config.yaml
num_hidden_layers: 9
hidden_size: 512
num_attention_heads: 16
hidden_act: "relu"
norm: "layernorm"
positions: "learned"
parallel_block: false
init: "normal"
init_std_qkv: 0.0233
train_tokens: 772500000
Each number is 200 + 40 x the weight over its row's rms, rounded and kept within 0 to 999. Layers, rows and columns count from 0. The size before them is the row's rms in percent of the matrix's.

# layer 5 MLP up, 2048x512, rms 0.0333, rows 1721-1775, columns 0-127
088,183,176,192,175,186,156,141,263,210,200,211,193,124,177,184,223,250,162,171,229,206,279,207,203,232,237,193,175,194,137,207,171,263,161,206,229,235,212,243,163,154,203,143,179,153,180,138,124,209,168,228,216,153,176,228,186,206,217,211,211,200,211,151,262,165,199,162,249,203,185,217,248,234,217,155,172,176,210,247,208,235,245,239,144,201,304,235,112,242,159,155,207,154,167,155,172,244,170,243,292,237,227,123,135,208,219,141,188,191,229,210,202,125,183,187,223,177,191,227,298,138,244,161,285,226,182,283,192
091,219,188,207,232,243,195,201,128,229,214,160,221,158,230,242,177,240,225,159,209,139,181,236,191,186,217,181,173,259,138,234,323,197,167,189,190,192,178,184,290,224,201,212,136,186,233,145,183,233,152,246,218,169,212,189,232,170,266,151,215,156,192,187,256,141,210,160,209,178,185,207,229,147,191,206,186,162,153,179,256,167,213,216,256,196,149,198,218,204,134,196,232,174,169,177,256,254,209,132,194,230,218,183,186,188,195,159,223,261,146,249,177,197,170,150,175,127,226,215,209,231,240,255,188,214,219,216,139
096,208,192,149,144,179,199,174,176,232,215,300,261,187,218,80,195,243,218,281,187,168,257,202,136,172,207,156,222,201,81,214,189,145,154,198,294,231,227,252,162,200,209,204,148,209,177,227,258,203,180,182,131,223,248,173,166,197,220,208,177,250,289,170,190,293,216,196,174,199,231,148,156,220,200,278,232,174,196,257,191,278,203,212,182,197,208,239,179,209,224,246,192,224,193,199,235,149,212,199,189,111,221,113,196,245,170,205,202,53,251,183,230,283,143,178,126,222,206,234,194,193,217,200,202,240,170,188,194
098,183,120,238,178,211,225,202,218,106,169,204,236,196,249,258,214,148,242,229,235,152,237,120,202,228,216,163,186,240,102,143,211,187,221,218,179,202,203,240,186,226,193,237,179,173,212,221,141,189,230,321,139,215,224,212,235,143,106,145,205,256,215,216,250,252,173,207,146,213,222,204,212,176,176,202,194,300,213,231,179,188,256,143,186,177,202,180,203,154,245,172,234,197,291,161,214,176,210,240,156,245,251,252,137,254,201,209,168,310,191,218,189,241,226,167,204,253,156,183,174,156,149,199,168,151,111,223,253
107,195,170,234,183,161,209,247,204,212,116,131,254,232,175,270,136,184,211,276,192,240,144,193,167,202,260,153,159,212,208,322,164,199,102,190,166,235,189,197,186,161,232,214,183,275,290,222,199,168,224,159,277,221,181,216,173,161,243,206,131,159,163,252,201,205,172,192,273,231,150,243,173,284,280,229,166,190,202,120,244,253,227,222,208,223,191,198,211,250,192,250,219,205,141,199,196,267,249,183,181,235,319,255,203,162,235,150,200,199,135,222,229,215,162,207,162,174,180,218,247,216,224,207,247,234,233,218,203
098,171,214,181,236,252,146,190,173,180,215,257,191,155,192,154,288,229,177,204,282,273,204,231,283,217,207,147,193,205,217,193,251,213,162,117,230,149,200,173,224,229,162,220,217,217,299,167,249,207,216,246,210,210,174,294,175,206,253,239,285,119,214,191,218,205,166,242,149,212,261,239,251,160,256,265,160,174,220,231,173,211,174,186,216,292,235,213,166,219,206,147,182,193,194,180,159,225,151,180,212,227,127,220,170,226,245,274,252,175,133,178,221,207,275,118,203,224,162,211,202,210,201,151,155,273,208,135,241
104,165,99,196,226,245,239,203,206,218,240,155,227,189,215,193,152,227,189,196,190,171,234,242,182,153,71,202,139,149,217,182,186,234,229,265,215,220,181,181,190,183,140,179,213,237,136,224,117,166,221,230,225,231,232,177,194,204,155,198,190,161,231,258,204,123,181,174,274,235,223,195,250,186,242,202,142,229,243,176,306,111,195,157,213,209,189,228,160,252,175,232,221,65,171,245,166,186,170,200,151,143,188,221,173,210,267,146,254,240,208,235,176,168,199,246,192,208,150,149,217,215,227,219,177,265,219,178,198
101,248,230,182,165,128,201,240,266,167,143,262,218,249,272,184,189,126,175,207,227,249,223,220,243,245,245,146,213,226,189,234,230,155,201,180,117,233,216,216,199,210,190,225,237,269,153,180,156,102,207,189,181,233,139,191,237,257,159,170,165,156,196,183,213,159,166,205,280,218,230,194,219,183,198,199,251,203,192,188,136,248,129,229,149,149,108,214,183,162,164,178,206,223,138,185,182,215,243,215,240,272,179,144,228,177,194,220,217,134,219,145,180,186,182,162,154,245,178,131,166,164,100,163,224,196,242,224,254
110,198,191,155,227,192,143,222,258,167,275,160,264,156,179,204,278,169,227,175,234,236,251,279,247,231,232,218,234,164,223,133,156,148,256,171,168,150,206,212,170,185,198,205,240,176,219,263,185,268,188,203,235,166,176,118,213,119,242,294,214,205,190,214,224,231,190,229,176,209,229,153,109,118,255,256,237,202,221,234,230,227,188,202,210,216,159,230,205,270,137,131,182,164,189,183,133,157,187,221,159,217,197,169,125,176,163,209,190,146,191,144,189,265,227,180,191,165,150,235,253,186,184,197,199,208,166,213,224
114,186,150,279,256,213,272,229,209,277,275,128,223,124,199,202,178,225,256,207,148,257,213,217,219,152,183,210,218,229,167,239,159,197,173,125,138,248,162,178,232,224,168,182,178,186,199,255,209,126,177,214,235,145,234,142,191,211,177,211,144,149,239,129,243,266,194,147,107,244,175,256,170,190,193,172,150,232,188,226,233,167,109,179,161,263,269,226,268,112,204,236,188,227,181,211,225,244,266,150,213,250,273,230,137,150,150,206,223,161,124,175,195,155,188,158,177,246,145,227,190,162,247,196,203,190,233,219,145
100,184,201,234,199,189,206,244,218,130,114,236,197,231,192,176,217,200,197,196,248,296,275,172,273,218,255,245,208,214,211,218,223,196,148,172,185,131,260,220,205,194,222,190,271,170,89,202,208,270,211,186,249,215,208,235,244,215,208,240,227,273,164,185,212,161,221,245,167,220,254,253,204,119,212,218,223,207,182,125,204,224,160,225,215,217,206,214,213,253,164,210,211,249,233,219,196,246,185,224,185,253,182,207,140,141,156,174,213,242,191,195,243,259,245,261,189,222,219,182,242,153,233,177,217,208,247,216,266
111,182,172,143,142,196,178,194,208,241,196,262,180,271,225,223,191,161,207,162,187,128,253,177,266,110,286,158,177,192,144,121,193,198,185,186,146,257,220,258,185,141,151,145,191,148,180,215,237,198,180,146,214,262,172,185,157,229,201,247,224,212,159,146,208,192,131,141,236,220,169,269,210,163,214,247,260,261,184,207,266,215,237,172,226,134,173,119,248,160,240,222,171,194,193,275,130,259,195,176,176,213,237,185,198,179,200,195,192,197,240,120,119,174,200,256,182,209,203,217,144,229,227,127,196,142,239,149,192
094,213,172,164,146,234,211,193,179,117,142,192,179,199,250,176,158,252,182,180,226,218,156,248,224,216,221,187,191,234,149,167,182,189,190,196,176,162,250,202,210,191,239,243,193,132,158,212,248,191,230,217,273,196,229,187,265,217,169,128,97,179,215,203,227,153,185,211,255,167,215,184,233,137,216,250,194,212,180,159,205,225,193,280,146,227,181,152,159,171,229,246,299,215,306,200,159,240,209,194,175,169,203,190,272,193,215,98,255,162,133,157,164,216,152,177,218,175,194,174,237,198,237,220,215,245,221,190,141
093,205,286,259,187,106,261,172,218,145,234,243,193,244,272,193,183,196,139,256,239,219,194,191,209,204,160,208,123,153,262,240,181,199,94,177,157,133,181,190,210,224,200,175,203,153,247,218,147,257,218,122,152,182,208,237,200,208,202,227,208,190,148,202,219,136,243,204,216,244,192,222,231,216,174,254,164,236,132,196,159,218,222,217,164,227,241,170,181,253,235,197,150,172,284,234,188,82,179,234,148,183,167,194,149,255,242,252,239,282,265,226,101,194,212,217,247,149,254,246,205,191,199,219,110,269,143,214,214
107,210,249,328,169,219,227,232,175,218,167,159,190,146,198,214,240,275,88,244,199,247,248,150,225,233,252,179,217,132,220,151,236,135,212,129,290,212,150,225,269,105,162,254,153,181,145,190,199,295,200,292,199,240,207,149,229,208,172,258,161,192,165,126,210,194,205,152,151,178,221,197,253,242,196,218,190,267,178,199,277,213,226,218,209,175,185,229,133,221,271,260,230,212,184,244,184,261,236,182,187,244,176,240,252,190,216,192,132,183,94,145,212,219,222,245,168,193,189,198,182,270,123,255,219,185,189,219,130
102,261,222,230,103,188,206,130,242,192,231,190,196,197,219,255,259,218,184,239,176,156,239,174,183,209,195,245,236,156,178,281,257,236,205,204,229,218,171,171,198,223,210,228,287,208,207,175,178,118,128,210,242,149,195,193,195,155,255,244,226,166,194,179,187,213,144,247,203,232,174,189,183,234,199,141,162,225,243,204,209,243,183,156,230,207,196,172,181,206,189,148,194,146,242,161,263,194,232,258,217,121,159,234,173,233,241,157,188,184,253,225,176,142,270,229,205,172,172,200,151,157,262,196,266,186,224,239,216
103,182,162,172,168,199,194,193,221,221,282,190,237,193,228,209,229,232,164,198,224,189,218,215,169,227,180,177,191,200,224,124,281,198,245,242,190,128,248,255,266,237,279,157,227,168,232,203,141,211,314,164,223,233,217,180,227,154,161,233,129,208,191,181,187,271,186,190,152,157,214,139,175,231,205,192,175,267,65,218,133,130,218,176,205,171,166,312,216,222,228,234,149,272,245,157,291,189,204,186,220,255,249,230,225,241,256,206,238,182,268,211,160,250,215,215,172,251,163,256,196,193,239,334,162,148,191,191,183
093,146,229,205,170,190,218,141,215,131,204,217,188,175,218,243,248,171,172,200,179,228,177,250,249,210,258,140,199,93,209,205,136,122,215,151,142,209,220,148,201,176,303,225,260,218,271,262,218,160,145,222,261,169,228,225,187,150,230,199,217,121,233,226,184,180,195,196,215,201,237,184,125,230,214,207,160,210,164,196,309,129,199,198,270,182,157,194,155,226,152,250,163,188,208,220,263,158,243,187,150,178,132,187,174,199,140,224,244,84,201,188,232,197,213,203,251,228,156,242,200,141,237,226,228,294,189,200,259
091,265,165,220,210,125,239,193,168,229,228,166,245,155,211,188,146,159,230,248,203,181,293,235,176,295,258,224,213,189,179,237,174,228,227,175,201,236,238,234,163,256,226,196,226,183,168,118,216,203,223,166,181,161,231,150,190,226,136,182,195,248,167,95,213,280,203,228,179,233,158,195,218,191,177,157,186,268,226,114,216,198,181,235,174,132,228,207,327,259,182,216,200,183,192,266,181,193,176,110,208,176,180,183,224,220,284,166,190,178,143,193,171,223,131,174,237,204,187,204,213,208,226,217,229,193,234,159,196
107,159,190,160,300,245,178,253,213,163,151,198,159,189,201,166,153,210,123,170,227,214,87,165,203,218,236,135,122,217,197,230,143,212,259,141,268,266,289,175,209,178,264,159,188,216,162,244,222,171,225,186,206,167,220,213,194,178,173,185,223,222,227,210,236,197,195,142,217,126,232,152,263,252,198,148,209,254,219,154,166,138,231,212,290,198,251,204,241,248,268,164,177,135,182,179,208,234,216,195,152,224,195,244,131,190,282,196,167,182,162,244,131,220,183,142,199,180,176,171,213,236,247,255,220,184,158,254,148
105,262,134,247,222,211,242,248,196,190,234,207,163,174,125,244,193,223,221,160,168,138,178,231,125,148,217,303,229,245,267,223,201,227,185,191,146,237,168,180,212,169,191,218,174,187,114,187,189,173,184,205,245,169,217,124,228,203,200,184,125,104,167,239,220,181,107,154,196,256,124,254,153,213,190,211,184,168,165,223,173,246,176,196,142,181,218,198,218,187,216,220,211,154,137,237,167,170,238,184,163,185,185,193,220,244,220,218,171,223,228,220,227,216,176,149,167,206,193,280,194,109,213,168,178,128,184,176,179
102,170,205,211,221,174,142,221,232,200,232,246,216,199,237,126,226,265,161,236,207,205,204,246,263,188,277,202,207,222,235,274,293,186,172,215,175,199,279,143,108,109,217,213,208,166,184,205,206,232,255,165,137,227,152,212,288,177,221,185,168,181,280,286,258,257,260,229,174,263,143,228,223,163,214,244,262,328,271,191,210,220,152,85,172,242,183,210,138,243,194,255,271,150,205,227,197,192,188,269,157,244,192,147,212,156,206,206,191,222,177,231,174,140,209,258,210,200,192,197,292,246,158,262,129,254,180,318,121
098,192,248,266,209,251,192,221,167,190,150,201,195,167,248,191,201,212,197,205,151,264,242,249,204,217,276,210,197,207,166,180,232,163,243,199,184,226,231,171,250,272,178,158,269,234,187,175,171,133,206,252,245,233,247,194,269,233,149,185,157,149,175,231,198,118,190,221,102,195,242,168,131,219,239,193,161,129,177,128,261,177,185,194,97,187,226,209,204,178,233,151,202,186,239,235,222,284,237,267,272,191,177,184,215,168,174,275,149,130,152,222,174,225,193,138,184,146,208,247,188,309,190,196,213,278,171,213,139
089,219,199,177,208,196,195,172,213,226,135,151,194,231,151,181,181,230,287,194,202,135,75,223,202,220,207,121,173,189,238,215,202,282,238,187,170,235,241,202,162,141,231,157,235,214,228,173,203,129,227,172,265,223,239,266,248,231,211,185,198,322,211,165,214,275,140,251,260,185,228,188,253,188,185,174,207,144,164,263,163,195,227,196,207,281,252,186,171,235,174,235,163,195,225,175,257,101,212,129,190,113,131,221,184,249,265,169,222,233,123,158,244,219,177,197,110,228,218,185,193,195,225,191,205,214,180,214,239
102,260,237,248,130,198,252,171,168,196,267,297,183,209,129,199,271,207,190,188,177,180,216,151,185,199,236,179,259,218,160,151,232,257,191,184,274,273,199,136,246,191,174,212,158,197,130,263,188,162,92,220,223,132,166,205,289,226,127,212,184,195,239,226,224,207,256,168,193,218,193,161,198,217,163,230,174,95,152,208,166,229,233,178,188,189,238,181,203,245,223,119,187,128,221,203,134,121,264,228,190,168,192,241,229,171,238,206,178,200,208,217,196,202,194,220,185,196,112,232,149,141,307,183,142,206,238,195,231
104,215,170,154,261,218,205,238,236,170,232,181,176,150,180,199,206,203,203,237,149,236,207,146,233,246,208,260,260,220,131,277,161,216,244,148,252,217,219,211,158,185,174,179,276,258,226,114,160,198,121,186,205,202,231,151,126,201,150,157,121,211,186,138,252,235,258,141,251,243,207,203,201,170,173,198,150,174,194,165,194,119,138,198,239,197,226,251,222,218,200,228,155,240,240,180,256,157,135,244,250,236,203,246,210,169,251,214,272,176,159,214,184,160,216,228,243,186,179,188,242,125,221,166,227,138,283,245,170
107,251,247,127,143,218,231,260,246,157,226,224,190,218,140,195,245,208,245,117,240,156,171,224,234,180,192,152,215,115,108,189,210,179,248,161,240,162,158,169,208,218,256,148,209,199,179,156,233,189,225,155,180,193,251,161,181,220,166,168,177,170,212,175,213,178,226,143,237,174,206,223,174,268,160,260,221,210,183,200,185,177,124,217,179,196,113,156,231,231,194,164,170,109,176,215,256,181,241,239,193,180,250,249,261,159,203,192,231,238,214,240,234,223,196,236,208,219,255,252,180,193,212,202,267,226,202,183,225
098,199,288,230,174,254,213,240,260,138,169,230,214,119,179,254,254,284,118,196,197,231,250,178,291,215,150,175,192,208,244,272,197,237,126,195,275,185,221,225,211,207,267,164,235,185,168,185,228,185,172,136,178,195,284,242,140,241,178,158,206,202,224,172,275,308,225,202,203,156,166,264,205,212,173,188,164,259,185,228,201,175,224,126,232,213,291,161,160,195,201,205,141,200,250,241,167,193,288,235,201,157,207,240,173,228,262,177,224,163,195,187,178,150,158,182,151,244,217,233,191,144,140,170,202,150,180,145,214
096,194,261,178,215,223,195,161,208,172,223,205,149,243,188,138,200,220,198,181,183,276,144,310,217,160,102,239,110,145,188,172,197,186,90,202,162,277,161,142,205,143,125,120,192,193,310,220,178,147,170,223,167,298,217,216,294,152,269,244,185,163,170,159,208,185,232,165,252,220,149,207,234,239,232,221,247,220,219,177,200,220,201,188,176,177,205,180,267,204,204,265,219,196,124,226,142,221,131,245,197,243,264,163,179,172,180,236,229,231,214,181,203,168,168,153,186,262,240,226,203,245,224,232,252,187,132,225,251
080,181,274,245,155,213,209,210,221,215,162,183,129,168,133,232,195,157,238,295,119,188,200,179,155,200,111,153,170,130,228,166,207,229,185,163,175,205,214,185,186,218,189,214,251,249,245,220,154,243,192,243,243,210,189,218,260,206,190,252,187,219,147,249,240,246,205,164,134,193,261,238,227,224,241,221,184,219,201,217,106,187,150,226,165,260,160,188,293,230,225,215,172,264,198,208,203,250,208,208,178,210,191,228,181,210,210,136,207,227,143,236,197,192,245,255,227,185,237,222,170,188,183,217,233,221,237,196,204
089,242,132,186,255,200,184,228,137,201,224,216,165,196,222,196,139,235,189,270,177,199,191,252,225,174,212,159,208,213,190,146,215,244,182,218,170,232,236,162,196,194,182,203,198,227,186,252,270,218,215,241,222,181,213,246,241,151,140,217,199,235,149,217,208,160,184,266,213,183,231,190,170,159,242,136,219,178,203,158,185,148,247,224,222,188,244,148,243,252,267,237,185,225,205,250,234,226,204,242,209,286,189,227,206,256,214,183,229,163,162,268,143,210,121,217,120,176,235,162,122,82,235,198,198,216,189,200,198
102,184,313,241,214,141,260,164,200,148,273,211,264,227,189,168,195,154,179,214,167,215,223,195,233,213,157,203,171,193,249,225,190,193,188,192,88,217,162,149,198,172,229,165,187,230,287,249,243,162,172,239,200,181,157,241,174,176,202,205,203,200,184,175,223,238,203,199,158,215,222,212,121,154,200,251,188,173,159,208,205,173,266,174,230,276,257,182,177,212,214,270,172,223,220,308,276,236,222,163,154,224,197,222,146,166,197,189,234,197,203,235,201,174,200,195,164,249,136,175,202,183,173,138,192,241,212,192,208
096,155,149,168,149,210,185,207,163,198,189,218,194,202,198,188,204,173,147,233,191,183,140,201,155,223,213,235,242,167,207,226,255,244,170,224,180,214,218,123,236,119,301,127,208,237,260,236,207,181,191,308,202,221,214,164,222,129,207,146,146,274,275,142,205,214,261,209,149,255,221,153,192,257,229,131,235,201,225,144,157,196,231,267,193,259,193,187,197,199,141,222,126,173,224,276,221,250,200,239,129,208,169,248,183,187,211,190,254,200,280,178,141,249,233,198,169,255,182,182,174,164,189,151,229,176,277,168,246
100,173,160,252,208,120,159,108,152,146,262,189,231,186,168,225,174,193,181,157,204,224,214,228,214,231,183,223,226,257,185,289,228,157,243,184,171,190,234,171,202,217,196,227,206,171,183,183,180,264,240,216,196,204,224,218,226,183,200,155,202,227,205,206,243,276,168,137,199,232,234,194,146,157,287,244,189,105,174,203,258,192,206,201,229,273,217,224,136,162,272,160,184,249,135,165,224,286,190,184,253,204,234,168,229,205,181,164,229,193,219,181,208,252,283,228,161,245,129,216,179,191,264,206,199,179,152,160,181
097,172,194,241,217,220,289,213,237,243,165,203,177,217,145,218,232,188,188,215,228,251,297,228,238,258,249,168,142,150,150,171,223,191,204,207,166,223,216,155,189,172,217,235,200,166,217,174,186,295,162,238,216,222,227,172,157,131,219,229,226,233,212,196,236,267,196,206,247,202,297,179,235,220,193,214,173,245,237,184,250,213,151,181,216,181,195,214,291,266,222,267,255,264,215,225,168,147,232,123,254,175,181,175,136,151,199,180,127,158,187,216,236,180,197,207,177,175,275,167,174,210,260,247,212,198,205,205,207
101,223,199,237,219,248,232,251,212,184,197,132,231,249,99,111,188,225,223,266,224,174,285,184,189,211,225,260,227,174,183,215,242,224,203,170,236,247,267,240,221,188,243,150,221,216,81,196,139,164,242,153,213,212,210,201,236,224,239,182,200,255,207,201,248,192,173,185,190,195,167,226,195,231,205,265,225,196,190,131,162,266,94,164,172,203,217,158,150,220,197,183,177,228,161,183,222,154,223,234,177,145,171,226,233,229,249,223,167,243,220,181,208,253,208,193,223,117,198,149,156,237,218,192,172,240,166,227,267
085,200,167,149,216,131,187,116,181,210,228,193,232,141,155,219,119,232,197,261,245,220,270,74,209,162,244,184,104,258,237,231,183,197,198,177,201,236,184,168,323,185,158,238,204,265,216,256,214,204,226,185,192,179,121,201,197,162,210,194,193,122,248,187,215,195,226,181,111,281,158,212,145,185,159,185,161,200,178,233,206,236,223,172,194,234,125,194,142,176,210,156,168,133,265,214,234,201,219,112,233,169,216,285,241,115,195,142,202,161,163,235,145,197,144,165,196,173,196,180,162,215,227,158,205,227,128,127,206
097,182,235,170,145,169,154,173,173,174,220,180,247,181,222,131,189,149,220,230,160,173,153,195,173,200,234,179,234,238,150,132,150,161,232,146,243,186,208,181,208,191,186,262,206,187,226,114,188,202,168,151,187,160,207,224,146,150,256,229,222,255,202,225,217,197,168,153,192,173,155,173,125,158,191,225,208,212,207,144,149,254,241,184,194,181,176,231,211,161,179,171,232,201,132,254,190,170,230,236,197,219,228,154,197,204,209,284,176,237,215,200,240,283,204,275,229,225,180,229,230,99,204,182,165,225,151,192,219
111,196,108,213,205,251,247,181,318,201,105,166,228,161,248,157,182,219,217,172,205,217,214,160,110,243,217,227,170,237,209,146,212,189,198,241,145,161,176,263,212,193,259,193,136,128,169,228,151,243,189,156,209,202,277,147,126,188,251,198,216,219,200,244,265,234,170,166,128,220,256,200,168,132,226,206,277,220,222,173,152,221,208,159,199,128,155,243,138,243,169,191,241,219,130,90,251,194,226,169,199,193,135,158,182,222,221,168,233,202,246,169,205,202,228,112,221,166,143,172,148,212,245,273,196,124,163,145,193
091,187,144,223,180,228,183,292,179,275,154,96,219,279,216,245,147,202,209,165,203,199,151,265,198,244,184,113,175,224,226,163,209,221,288,213,252,188,145,211,199,153,226,153,173,181,229,249,252,232,245,249,167,216,222,205,206,175,194,245,232,114,191,228,194,193,191,229,157,169,254,198,199,219,175,207,240,239,194,176,185,113,125,218,195,191,199,168,219,254,224,173,167,146,209,227,267,193,252,285,152,146,252,218,230,216,243,211,182,225,227,173,213,245,181,308,215,272,169,175,148,159,241,147,219,192,179,221,185
102,211,242,282,124,188,182,204,193,194,229,243,209,161,189,240,138,214,220,241,205,153,173,133,197,225,157,147,188,172,162,208,172,221,205,253,173,247,164,191,228,244,167,145,162,246,243,226,191,201,234,239,220,195,189,213,216,160,166,186,248,166,198,176,179,169,195,163,243,167,116,252,168,230,178,225,164,181,201,203,240,201,198,220,165,177,189,221,134,259,228,241,214,127,203,201,175,133,225,214,238,110,260,220,182,259,167,134,184,244,242,194,181,213,157,179,211,142,176,161,208,176,144,191,201,232,194,211,271
101,224,181,132,104,236,224,237,269,171,201,180,162,218,217,119,244,185,242,188,285,188,169,194,160,166,242,190,258,134,195,167,140,192,253,190,260,105,184,227,167,161,229,178,177,194,171,159,237,188,160,186,190,211,196,197,161,227,262,195,216,190,187,270,182,201,195,174,145,213,172,231,166,190,184,239,209,244,164,160,188,233,237,220,149,144,217,200,249,167,188,201,168,48,162,259,201,168,220,226,130,199,209,205,155,163,237,137,180,237,210,184,256,165,202,252,156,198,219,198,256,175,173,80,184,211,182,280,184
097,165,215,233,254,214,203,164,244,137,206,151,288,216,145,236,145,179,182,198,199,126,257,195,148,165,192,269,212,161,227,179,28,209,224,257,183,209,241,232,210,186,209,196,172,102,229,188,217,222,140,198,265,188,208,196,136,179,225,234,143,165,129,189,269,149,153,166,159,181,200,209,185,227,291,265,204,198,119,210,246,121,158,206,215,232,127,183,194,216,194,225,204,196,258,137,192,237,261,140,247,268,204,157,243,93,203,196,215,141,242,207,176,152,213,168,115,267,159,210,175,263,230,196,181,93,202,189,182
095,211,208,164,211,248,217,164,265,206,246,193,176,180,201,142,227,205,192,187,222,194,141,214,221,199,178,207,214,199,100,227,171,218,264,180,196,166,201,230,176,203,212,156,108,183,220,184,192,103,232,230,178,196,191,212,179,181,198,117,173,237,166,218,214,202,190,166,229,288,302,219,174,234,230,162,147,242,270,263,256,120,224,208,194,263,214,195,154,226,187,240,171,283,184,226,149,234,166,194,192,205,213,184,148,212,171,159,160,200,153,203,190,238,145,198,220,203,153,158,167,306,238,206,153,176,228,211,155
082,236,214,205,191,142,208,191,149,194,131,212,239,233,177,148,228,164,177,183,234,175,191,236,192,191,173,207,226,198,174,233,299,238,262,279,240,212,249,222,211,228,243,168,229,187,254,103,220,227,183,233,192,199,218,171,172,182,211,246,234,240,189,263,190,211,166,231,218,273,170,211,180,246,211,169,163,147,142,155,204,247,214,161,109,146,151,200,185,226,189,211,240,249,229,152,217,172,199,212,133,209,221,165,145,254,240,181,121,243,205,190,252,199,149,244,157,181,200,254,139,258,189,188,200,207,282,206,153
092,129,232,215,226,109,222,263,289,271,211,206,197,162,186,191,127,213,195,213,169,210,206,221,201,181,168,188,225,218,199,204,254,246,185,281,176,175,264,263,213,223,196,230,246,246,187,180,195,244,216,207,220,159,184,189,206,203,214,230,227,264,242,271,232,192,281,136,150,219,165,210,223,171,152,250,160,238,211,274,247,204,235,197,228,172,277,215,251,153,198,162,155,220,101,244,218,203,205,175,203,225,198,209,188,183,200,124,217,215,218,121,171,165,181,281,232,216,212,199,188,215,157,200,125,217,195,181,147
102,206,143,170,210,234,197,122,193,177,189,217,176,180,187,281,199,186,212,261,182,230,156,235,195,210,197,253,183,162,182,306,240,213,178,179,229,155,176,175,142,245,224,177,107,212,265,200,290,151,187,250,259,152,250,185,188,218,215,250,172,162,158,253,203,229,282,208,179,207,183,157,227,238,158,231,193,294,155,181,270,225,124,175,223,252,212,179,152,169,202,303,142,211,118,158,196,197,210,165,201,225,163,217,171,219,193,225,177,127,167,183,230,150,223,163,204,183,174,238,158,192,199,219,185,142,177,242,156
103,188,233,211,282,179,215,237,215,197,224,138,215,250,221,169,239,174,239,235,144,156,206,174,142,236,239,181,198,299,172,217,253,198,182,171,208,161,240,229,180,241,104,150,221,132,243,256,202,110,157,213,213,224,192,199,252,185,220,178,141,171,260,182,218,178,181,197,176,142,218,244,244,255,231,273,245,198,218,200,239,247,175,165,197,206,231,188,184,224,151,239,184,232,248,175,270,152,264,282,201,182,262,250,206,167,272,219,200,225,236,141,207,196,212,136,140,196,196,164,136,210,156,211,216,146,273,172,136
100,252,247,125,194,232,193,154,239,236,219,226,217,246,243,240,216,175,247,140,236,163,240,227,222,207,160,234,118,185,175,213,229,213,200,166,211,243,183,209,213,229,196,195,182,208,226,229,234,258,241,215,179,266,162,196,221,195,203,216,191,238,141,188,207,199,202,186,216,143,190,238,253,195,234,225,229,195,215,167,210,196,202,208,168,211,196,259,226,199,188,267,204,102,102,198,209,146,215,297,273,224,178,211,193,226,239,213,211,240,214,244,204,149,213,176,247,195,254,170,209,169,253,144,120,218,219,152,239
097,196,169,263,156,135,172,198,139,224,227,251,185,175,212,183,262,234,266,222,199,143,308,217,178,204,184,250,190,172,228,99,221,237,163,219,186,201,159,212,181,156,161,171,157,201,234,196,194,204,169,182,148,181,171,135,185,171,271,210,114,269,262,170,220,224,240,173,174,180,197,261,232,189,136,246,237,191,173,194,202,234,174,228,280,213,264,218,206,231,236,326,171,174,180,198,205,232,243,105,275,118,178,240,211,171,189,212,152,227,241,175,167,206,194,219,215,177,161,211,250,178,186,194,209,176,226,189,137
085,248,182,182,200,242,197,131,257,175,244,125,139,256,167,233,146,199,216,129,175,199,192,169,191,176,205,231,185,118,123,223,229,159,186,175,223,179,192,177,149,192,176,228,180,216,221,231,175,206,225,146,210,191,171,192,184,224,271,170,229,172,181,149,211,156,298,210,182,273,234,185,230,220,228,160,188,183,157,226,156,164,216,208,247,226,238,178,218,228,158,184,162,192,213,149,185,198,179,199,218,176,215,225,199,163,168,148,186,191,168,182,174,248,209,163,174,235,165,225,198,171,244,292,242,238,135,171,234
085,269,183,229,257,212,123,261,157,156,178,239,188,176,272,160,251,223,168,236,209,216,211,176,211,173,219,216,247,195,167,179,323,191,226,203,167,220,227,246,267,230,157,184,174,190,154,144,218,152,209,235,261,191,161,190,212,175,156,204,190,203,225,132,167,155,173,170,282,244,245,105,187,225,208,233,124,125,199,190,214,214,104,131,235,237,192,154,245,176,123,120,138,229,204,210,212,140,191,205,173,227,115,280,251,171,158,222,201,149,206,147,162,171,167,216,223,232,231,189,187,195,230,172,179,192,209,182,220
101,160,131,215,259,193,141,281,108,123,176,233,203,183,204,214,171,143,227,150,190,266,220,288,277,182,162,206,183,171,226,214,251,208,170,213,208,201,236,181,203,234,213,204,232,171,210,179,182,221,187,120,236,188,247,183,206,282,209,228,216,226,229,148,249,212,196,209,241,223,249,212,159,198,194,271,180,189,220,235,144,199,218,235,167,185,210,246,183,194,224,163,172,160,247,250,130,258,179,213,162,255,199,193,175,233,246,218,109,191,209,157,168,178,173,179,207,225,196,153,158,189,166,282,275,261,279,215,216
101,214,154,239,180,167,162,231,136,159,182,228,189,185,236,240,243,136,197,242,243,191,200,246,219,270,179,234,162,277,233,222,279,203,242,191,189,242,182,109,166,201,150,193,179,252,205,203,183,236,237,163,205,217,189,149,202,166,223,176,245,215,184,108,263,233,254,203,215,161,166,275,202,209,182,196,283,151,159,164,166,148,224,227,123,155,154,172,233,187,180,212,241,165,283,252,256,214,267,234,218,272,220,201,182,188,176,256,216,194,215,272,231,222,195,239,157,237,162,280,219,195,200,248,201,186,207,214,242
101,144,170,159,181,229,191,244,168,169,197,233,183,220,225,216,254,169,232,186,235,227,163,175,171,200,144,230,101,244,162,243,138,159,153,258,251,177,142,144,191,172,175,156,151,178,216,230,186,248,215,188,228,186,188,100,264,233,206,165,177,231,226,189,213,190,267,219,189,207,206,269,175,275,228,219,178,171,236,138,213,110,205,155,207,282,173,176,181,206,133,244,271,215,238,254,172,191,183,270,192,204,235,254,128,199,114,194,169,210,218,198,125,217,235,220,150,136,192,232,191,176,187,192,177,233,172,251,216